Weights of a small transformer language model.
Size: 8 layers, width 512, 8 heads of 64, vocabulary 37840, 42.8M parameters.
Architecture: RMSNorm before each block, learned positions, biases, tied embeddings.
Training: a variant of Muon for these matrices, 845M tokens, 12893 steps.
Each number is 128 + 32 x the weight over its row's rms, rounded and kept within 0 to 255. Layers, rows and columns count from 0. Numbers have three digits each. The size before them is the row's rms in percent of the matrix's.

# layer 2 attention key, 512x512, rms 0.0264, rows 323-422, columns 64-127
107:220084146156148109159181081099146159126144104138127089127139172110079078157125113122090075148102123123103121144081118126185193118121146134129066144138152134109107099074120081116080111110161109
099:135164167113154162151130126138192103138185187102135066130141133118133115118179101121092092129131132147107034122087118119140148154084108076160172105057147157190058116119138161082147149122103114
093:136160144073125143083141101143099148170106155107137166113127138154183093154090079158153112133155129128147177114115153118123125094048155133125129081141111110149157124085121123116173123161081104
098:133141147144116090105090135195113156146173118123037105133158145110110125135091184110127143136153169147100045119118099132156129146159110124109114141107167130129155100168152124207095142141149100
088:135097140147127054062147134092180067089132096184186120084122089089176113071144061147107040120186102129165099060100147093192139115202168088141115164092107146104120130151106135149139107155147232
104:067173097127144120087057126127105162144145181162137153127082142120150125099107083109132117096113156155115155174148130178147118082127096140154154141103134144109194059143106144195158130165143087
097:148113090171131135129155175128093135071117145140212083169133103144071131123116117129093138168139071133110114095102096080122166053109093108156126152115130103119064162119179171143126178128149166
104:122103180093143108125146096155088144122119115115065070136142130166085085182073142101095104145148201117143097121144039185151102144096122098082095120187118100066175119053098129094143121182141102
099:157125148094139122085128121067183097120131123166203137144101056070161163193129089165150171137131169109132143074151113159116142164102126099124134165111087120146178085096162151131160112162135112
092:142123122153166096075106097061174077116191092101165116081147126067108114137149133160145106090117149122148098141203125110141170104176151128106150148094108122155100120163174081145080122145118124
101:082118163080117141075094138105081162095135134098132147153064148152130141127135162159094115154105150119076094148151120166090108075167161098157115167108103163111128129129108135110144171146127066
087:082137161141143096145128159099145123125094138145165089147110114065071096113147151108132168148122095101033110120064145134072155140140092145164096143118091111174075117158109130091105138067195145
102:157122153131103155089145110145212157072142131106156120098198097121070156120184137136083173168113173130166082115102137149105099126105126174099152141137125059067068082126090105094138088130151121
090:118114088157090140137157176055152124150044110068163119168138135114090167086166150143090191121102160132088107074186105081116145118108167109149130138167165130093102162159103156140136177127145125
097:165073167128152092089081125134128145092130105058119115137146150134124100199124125110110101201076094087091072122152113116147137146107079101146144130173092148142106067108094099189102106113122171
095:134120101153148113106156124116142117091099144126166125133100163191081143081166147129181104175106132135193157199108101130132207125141132129126129134068125138090148163127180186142139158186216133
089:073149133187087142119128155110056087181105119105112119117087047086140122093143198068167138126086071149126203114107141135134141081093164138174137144072147145154129125094167143121096116121156171
093:139189202163114070133117133085073143099106137101081121162098086149141116067114133154131182124139100129097151102142152145152111142115109097154214137067099139084118069099101131066109141131088074
099:152126142077071109166125098157175130132130138177142092125119119093156136146129071159116103170158092091122058105135110113154154123105121087145132157130087155206082198115101171151105150097140117
091:108176093182157177200096082097105182169145171144091129198140143145167119101181111094142158123064150067205104109124123186126096184116130082164130172095118093184155155107160110191122146144134133
090:144135145138198072132121107116144133148105157136132116096084129129201074113114128185169159139135176115142172168162126106128117161156128110114204115118176135153193099119067127139211108131117141
094:070078116190156114141132089154137143157094147132126076136124165126115091100092088136123077068161106144141184151133099136155173136138106119082157110139168151156157150117134128060124122125143163
100:106110175104065146048107135137171126096197088100148050151120165122166059153080154156125147155097145189142095148141114091105093142134145155112140095133088164069144122127070165159206093120082134
096:098156133138114129152119157156171127133175089170193101145130092107103155077083042133153108140150093169169109085078098096136136130126057150110092131078124175129121143100219166143047131191130129
091:111149177117157099146098165160069193142157137150144170123105139173147128137202116180129170069131156126132114130107111094179145131084105094112145137100151134122161138168132169171131092160083120
090:172082149148093197104120090147177128159117161177117098115106069146111083146122122158157124101134057151129136106154178139129134115105194134138099207120127155076110103163067122131133129109107113
086:151150131093183144110084153144156140126148169165122090151097072123037090132107113185098144103089120148064136121118124198116104130161091085135080118074082102123116119168143134084102118168136109
095:125158175105121178050157142255171114163151136165120092107221134113162124155190108141120139099134175135128179113156103098133133132164143118101154083097142104130179102183124109110136149156134151
091:105100094171174131177141133180134103154128168147101156114157127146177129090158077148149096139197105148102116133109166099106158169118114130130085098071128125121158147134117102127166115113142106
098:110122106131101186094118118053122127104141141142100102161100086156179144058148139118114130102131087098145147073148164109172102120167103117094127110120148105124085166104142151125062101130172146
095:187143124080157141127166079106113140168090201120112087141151160113090172101106118133137112128174092125117130132133151120065100118113154084195097144117097145118114135123183098147155153127080115
094:111132161096186144128111153081121115117159153148154126119066143150068136110115145150085131113135122126135174125140150104156094144105115140116122112134134154114130162128192084104176147157152070
098:111110118148148202068105108156138139086191126171124140175142021053137128130167133141121146163168163105098093073156111121151042096134174123139127094128122152132133107162076111070156094080150118
094:190117117126103095089137120162170124104129087179146150098121107156147124092143147117094138188092083176111109147137173128212108141152091076142096155097125148125107159111163115133124100155099123
095:123141069199119049199140079176185127165116107121107157113093161122124148118137106144128072152152129102104157104131124126199181095160098136131126181137102145196150179149131151169086117101170109
098:090049086128097173139179166187142130097052117175076099140218156116125148133180179115155149105078174147132124100156095078128132172096109088124098119098126092156108155187083127148087073151171147
090:112055106123147110129160168162141116159146111131116089071197186114100118165085132174109105174142155120156130087094080118175149143146145137110092207169142148158138164167083142071179099142145125
102:115179138155151156139146147115049104117145057142116176145096107140095144159135109130157147115182148123076162139120164121180150121139127180127086119063138097102131166155097116128127154132090144
095:116082139149129177146163139137153067142084129163152124118139168093141097201086130070102187125132136130190116156112182102099124111189185107121091157104136132122111133164115181163117118127158171
096:118173147092133116117115161121127130166126140134201120119087155148137135091113131117255148136144100186124128132105203117104174105105142164138172161066105127130133068171175112150098153128123113
091:132146120147208135136133116094133185176143130207136171155112135113176164129114076135193111088120118101109127071154130118113133155065140111159141136146130126148133108142163077113059075105165122
089:184151149136076107107044128064191173074186101124135117131131132118175114207135079141156022167178118101108156094172081124118147141121118123112110134158056064127137078166183139145103145106139103
100:099066107138155163203098138136164178117181174116135136123119073122084158174130150117143158144157192141099102103114080147167096051095137178108091113139142139098095137126154069100110156144142132
094:099127112104128100080119139154117080141107106126140072152142121132066102171172100118177121136114106113118101005155130129123125084145102127160150057120119151093118103176148137117097123099153129
106:121096144083115152109097122152154144095130218124124152191107173157145104083129162158124126183175126174102162083135166076151171122154149148054076148121111148120132075123075161119071101113135159
101:146096099143182092154151135160091127172122075138123126148149147126062146155144135097131154137199127067103094131161104133110090087109134149147142111120078061084131065151129138137053178133112136
089:104087085069144141136151174145153104102134143146100163161173135140075109099108143143176178105126114166132097126080122138126088182070126182139125193112148137126082125082098077145190166157141154
098:175193154100129081157131166134156134106117134144142124126183159143147161133117125159107101169113158150173125139092100093109100122106117215080127084133094145090148129106098112078129133119122102
104:098117087106165106182192140102146107118084175113162151186204198047174116090144159093164115164146113140125115115133148086082126126150124143128113113144127147093172149109139126122118110145124110
105:129112120117160142162118156078129152075121096142152055122125143108181177183141138143114135151115115125134132131156091128167198105179160063129171115137056108147155177123149154125061140189140182
101:121093167156089141134114101065149080073126106105125128173135159172132035205144166097116105160081142174115190106148127139169151111093128092156146134149121125094164141077090064076117103145160157
095:165133124073170187138183168149100071180145179166101122133121149077154131147120144149115099119114183131130108144099186074158113143102143095122090187128167121145184100090143145059138149104136101
092:095175143083121159081097112196114129202129153160104144036119173086168186132090160079143112100162122184145139143105199121100117110167129199114161168086126148169126113160102162174152095185139152
090:135092144089105151107078147124111140137178195152150078140164164099102038118125128096086162106143160143170129160163135210114114110151088147119096174150110148121165149153167161165083136160131143
092:166133121091096142169112184111144137094167108115152187198105136099155147135163093156149126159086120134116132156115112095124035145140076149203047114089063127112135124150017074136124183098101104
086:106117051135115159150132082139167070099160121147164203127155173093100154112145129080182152145176176121140128142096110113098187073190141116163151123147119127130129142184143141131097120106121196
101:171115161144091128125118066140134132096135091163060119133158143109073134119134103096089035143141198150100096143106100189125160159109097115121118168127122175118148115105108111121147142135137118
097:128080091105113091093119127118178117098139113174130164128145122177145121130137135096135085055112154161095130156143145121129215146135124100101154158152151116130150150142174166124089128168091143
087:124097130169136123138073149111194115106113147123123152117096131139094106084153115179133081079132104072143092085147126106111111129095124143145130055148094073128137135192147135149123174104093147
088:139143104146130145155050151118089125194078082126190159115099155190083130106167104147143124064100124163129135140167120167154183123085140094084136109157088184126103035122131146112145124159124120
095:106145173115190123124089095132118133153144214106145179123075095088164113101166112145143129133112111104138130120133142095123063126100126150138126167091175098169139116160087079142136173121092088
104:073088116130148146141137140148115100121067151167100144076057108182153121202146099113113111106141105143154190066145180137081143161166120138122084095149157150156142079139221103119151186090172143
103:176135175167140124177116122102109156068178122202187166128115155152172140131216094111142130124097168117159068107117142142144117161143096148147080107096174162157203145116067086085131129161064106
095:099181155146069132112115125152168111104133120162107088108168124168174117137130108104113123131115110107144148104138145118143123145089076098103164140181160045120121106113180096121084141100030118
102:150121170139166132139110160099125143156141161094154105072096192104090146102087081180221124145134107121147055146133110151167141108126106146193172193137108140164106122093069136171129106133131178
105:113123196148111086159107095092042177119129151088161129112140191120149139067120139152145126124123056171084131118140159173149092179113102169131127101124151131156109073102118098091145132118085154
098:096173160155157163102072184131161179108103135130126192122151092209096082092102096119133101077138138195091131102200156170085128111188129122144065175165152098140165050158144119126127095155153087
116:131172108122186202174123124166131093152169114111157099117174114118134105099145170126101101166098091180121156103130172109112137146104112116119099146083143097179100145170163127192072139160107152
105:131058079124088133119163148126146094110075156124085142157109133111185059164149151121066207150085172177151090169182090159194140095087179127152091145119117178118139087123117120161152111121098121
102:162101113160097088084137162112124147133058112116117142110148121079117166061089174137083133144112164091116084162127111147109144055123160116108170130077090134109126104142107093109140176172105118
109:173179102126154154106153180163145128131120193137109205116146131141130105122178136132134134074148172073127118070092151113126133141105155116179124145089108172111123086083163091123164165145147093
098:130129114089100137112134199099154159148153188138131098169119111134126145119110155127131104184156185134062138114070151171119114151160161133081085102170119095137154105141109202162104188124175092
099:131134143082207147085179184101051128127103108111101135104118092108087168141130083200126182096142151092181154129138181150087138124124122153125142158105100168112122124132175136136150163113115132
100:157113091183120091069104092094136175143108094129146138168196135130079154060121179150044157212104050133139131153159113121141102180123206125178133143144151150104106098189113090149133093082196077
107:098100104176133136165136113161156111158120142133135091124107106147094114161111148131157146123089199152152128139166114217137138122146131117157177120105139112155180112157138064189158130160194172
095:156092132145179111153125189113132121097148073129082130133131130197192075114172156119116145139118130152140123147153240156132144153118160126154136091199105114144148108148117069163127074089151143
104:108196093143122140151064097169138108109118124155108056133087117156180121148178063071112074129188061124158119100044099105152158167093190074110103123116130048191154153146120104163171131094148088
094:136166100164165166178072119172097123179131132146147055025156109158136169083129114157098128092177164115127082115135113130130136114146184226103115143125137129133181158136141090142094142161158155
102:072115147106138121170220089152130113112119199163124089125166065053128088113068153144098141194126152185089159111135171113138143126071072089100112127085123144130108161082106174085118158121103105
104:176097209103115113117107170143196102118155178099129124115118144126108107118087137191084130086150134124133142100073131164158102107142146135125110149136120099113144128085092167140124151123161128
103:125102186111059128155101092148188076116111105133186075124102153138096189154082085126159138147079098085098102107109089077114207063085116167134059158084191127088102142111146185138130160171126157
101:139156194086157122113135146106167132089130162139110086169155109110151108102138114142144122123151180143095155123138204141118078119131110097110105062087160138149120135115125096158112122111092149
103:124089143165150139107144158114141113113104149092146129173122131126134135171149154147149162135140165120156093074136085151118105181083115117168103100113121134111162130136072142124148103102138159
104:155182122107102100080163113152146132095186099107129136117123133073087095166121131076110143219160116165133136129139133103097164084122112129143085147099112135093117144144114173123117157135086106
101:119113108154092128147184127088123105133158098135123191129093094128130163144125063108155113085099097120159119128125131123130076143115071113157145131091099179103102125101077127047113179143094138
096:096116107090099163114205146133135079151102138124178162111129182155184166130108161130156117129129118115167081166069094081182167157114172167136083117122140121149147137185151124089134148132073083
099:121148073143097169104141044128171124130105150126165167157135133122099090146111080161109133180097066131141141089144182156112128126094168091138149119098128105133108089157151132119159103122130138
105:158079159159166184168166066100100097133165148078103136104147164172121109186188095128127100152107109084218101112155098145146131133125110080126136097146161140152113153134154145165161134120104152
098:141155120147134159081119146142186094157094139170142129112161148091120160104093133081134151122145126112114133150168149136125106175079135188115139152151155069183139094128198073132099102067153141
101:135097121113086196162171145064149109134114179172089150191147138084157086148098165127107102137134118171153118126148122188138103111152099142131114126162161132091160097133115083133112196121076127
092:103120180067135132169144139115145098117162128100150137158133094086161095106071103132116118095119165130122144134138171126091122112132140067128097130152114061163143169116106055093150150090141122
108:140133127145161145205073105052112124088145115101115197128094129127148101136160061117155134171121125102093142100097088124147120178163135137170137073130082127137121190108169097196193159185172102
110:140115110094059121161107129150163171153127175097177164126127141140106154162077185151148113150162149134181134195116170133122128134174171185174134127085131146106134181168070146089129140155095142
100:095169162152090198103081118150059129150126154102093139077127142086099134067100132130098080132134113124116132127057109153052101118161150116104104192141097088089194157156085108131072155122156119
101:085169144172127170112077096136201134131140165204152123169087123146135142132088102088090143082205107121106132151160134168171122142111148082103073124162107034182141161115132120125194102115171154
104:109134079125149103142093162118074083184117146082182160136147172129137091148184169147097135141112134135153177145153163152116184102136104157083163162087117132101151079172130167096143154109174143
119:117124117123187140172105088123147171101126178105159088107100184099107181160200119065164155155145112074094061107092217106112148048178110112144161133193130100134117127151123133130179125075158064
100:072054104190128063048191128132152107161083072151154135105165102066123161141057088168080166135163174149174141129144096105141154138126120138118149137118113144112123089167087149152172090100160083
104:178134159145094121147089132146154178125083136149066154189067071101122181108189119071171103154127144093127129152146144153159190159153136115127153087198187129086117077084096127169159117098136164
099:130146178132134044146060149123123149104120193147118094134127129159150092174133123106164161165115115108101146137148121197086136181132153171164188131191112052142137127108175103084091140134174128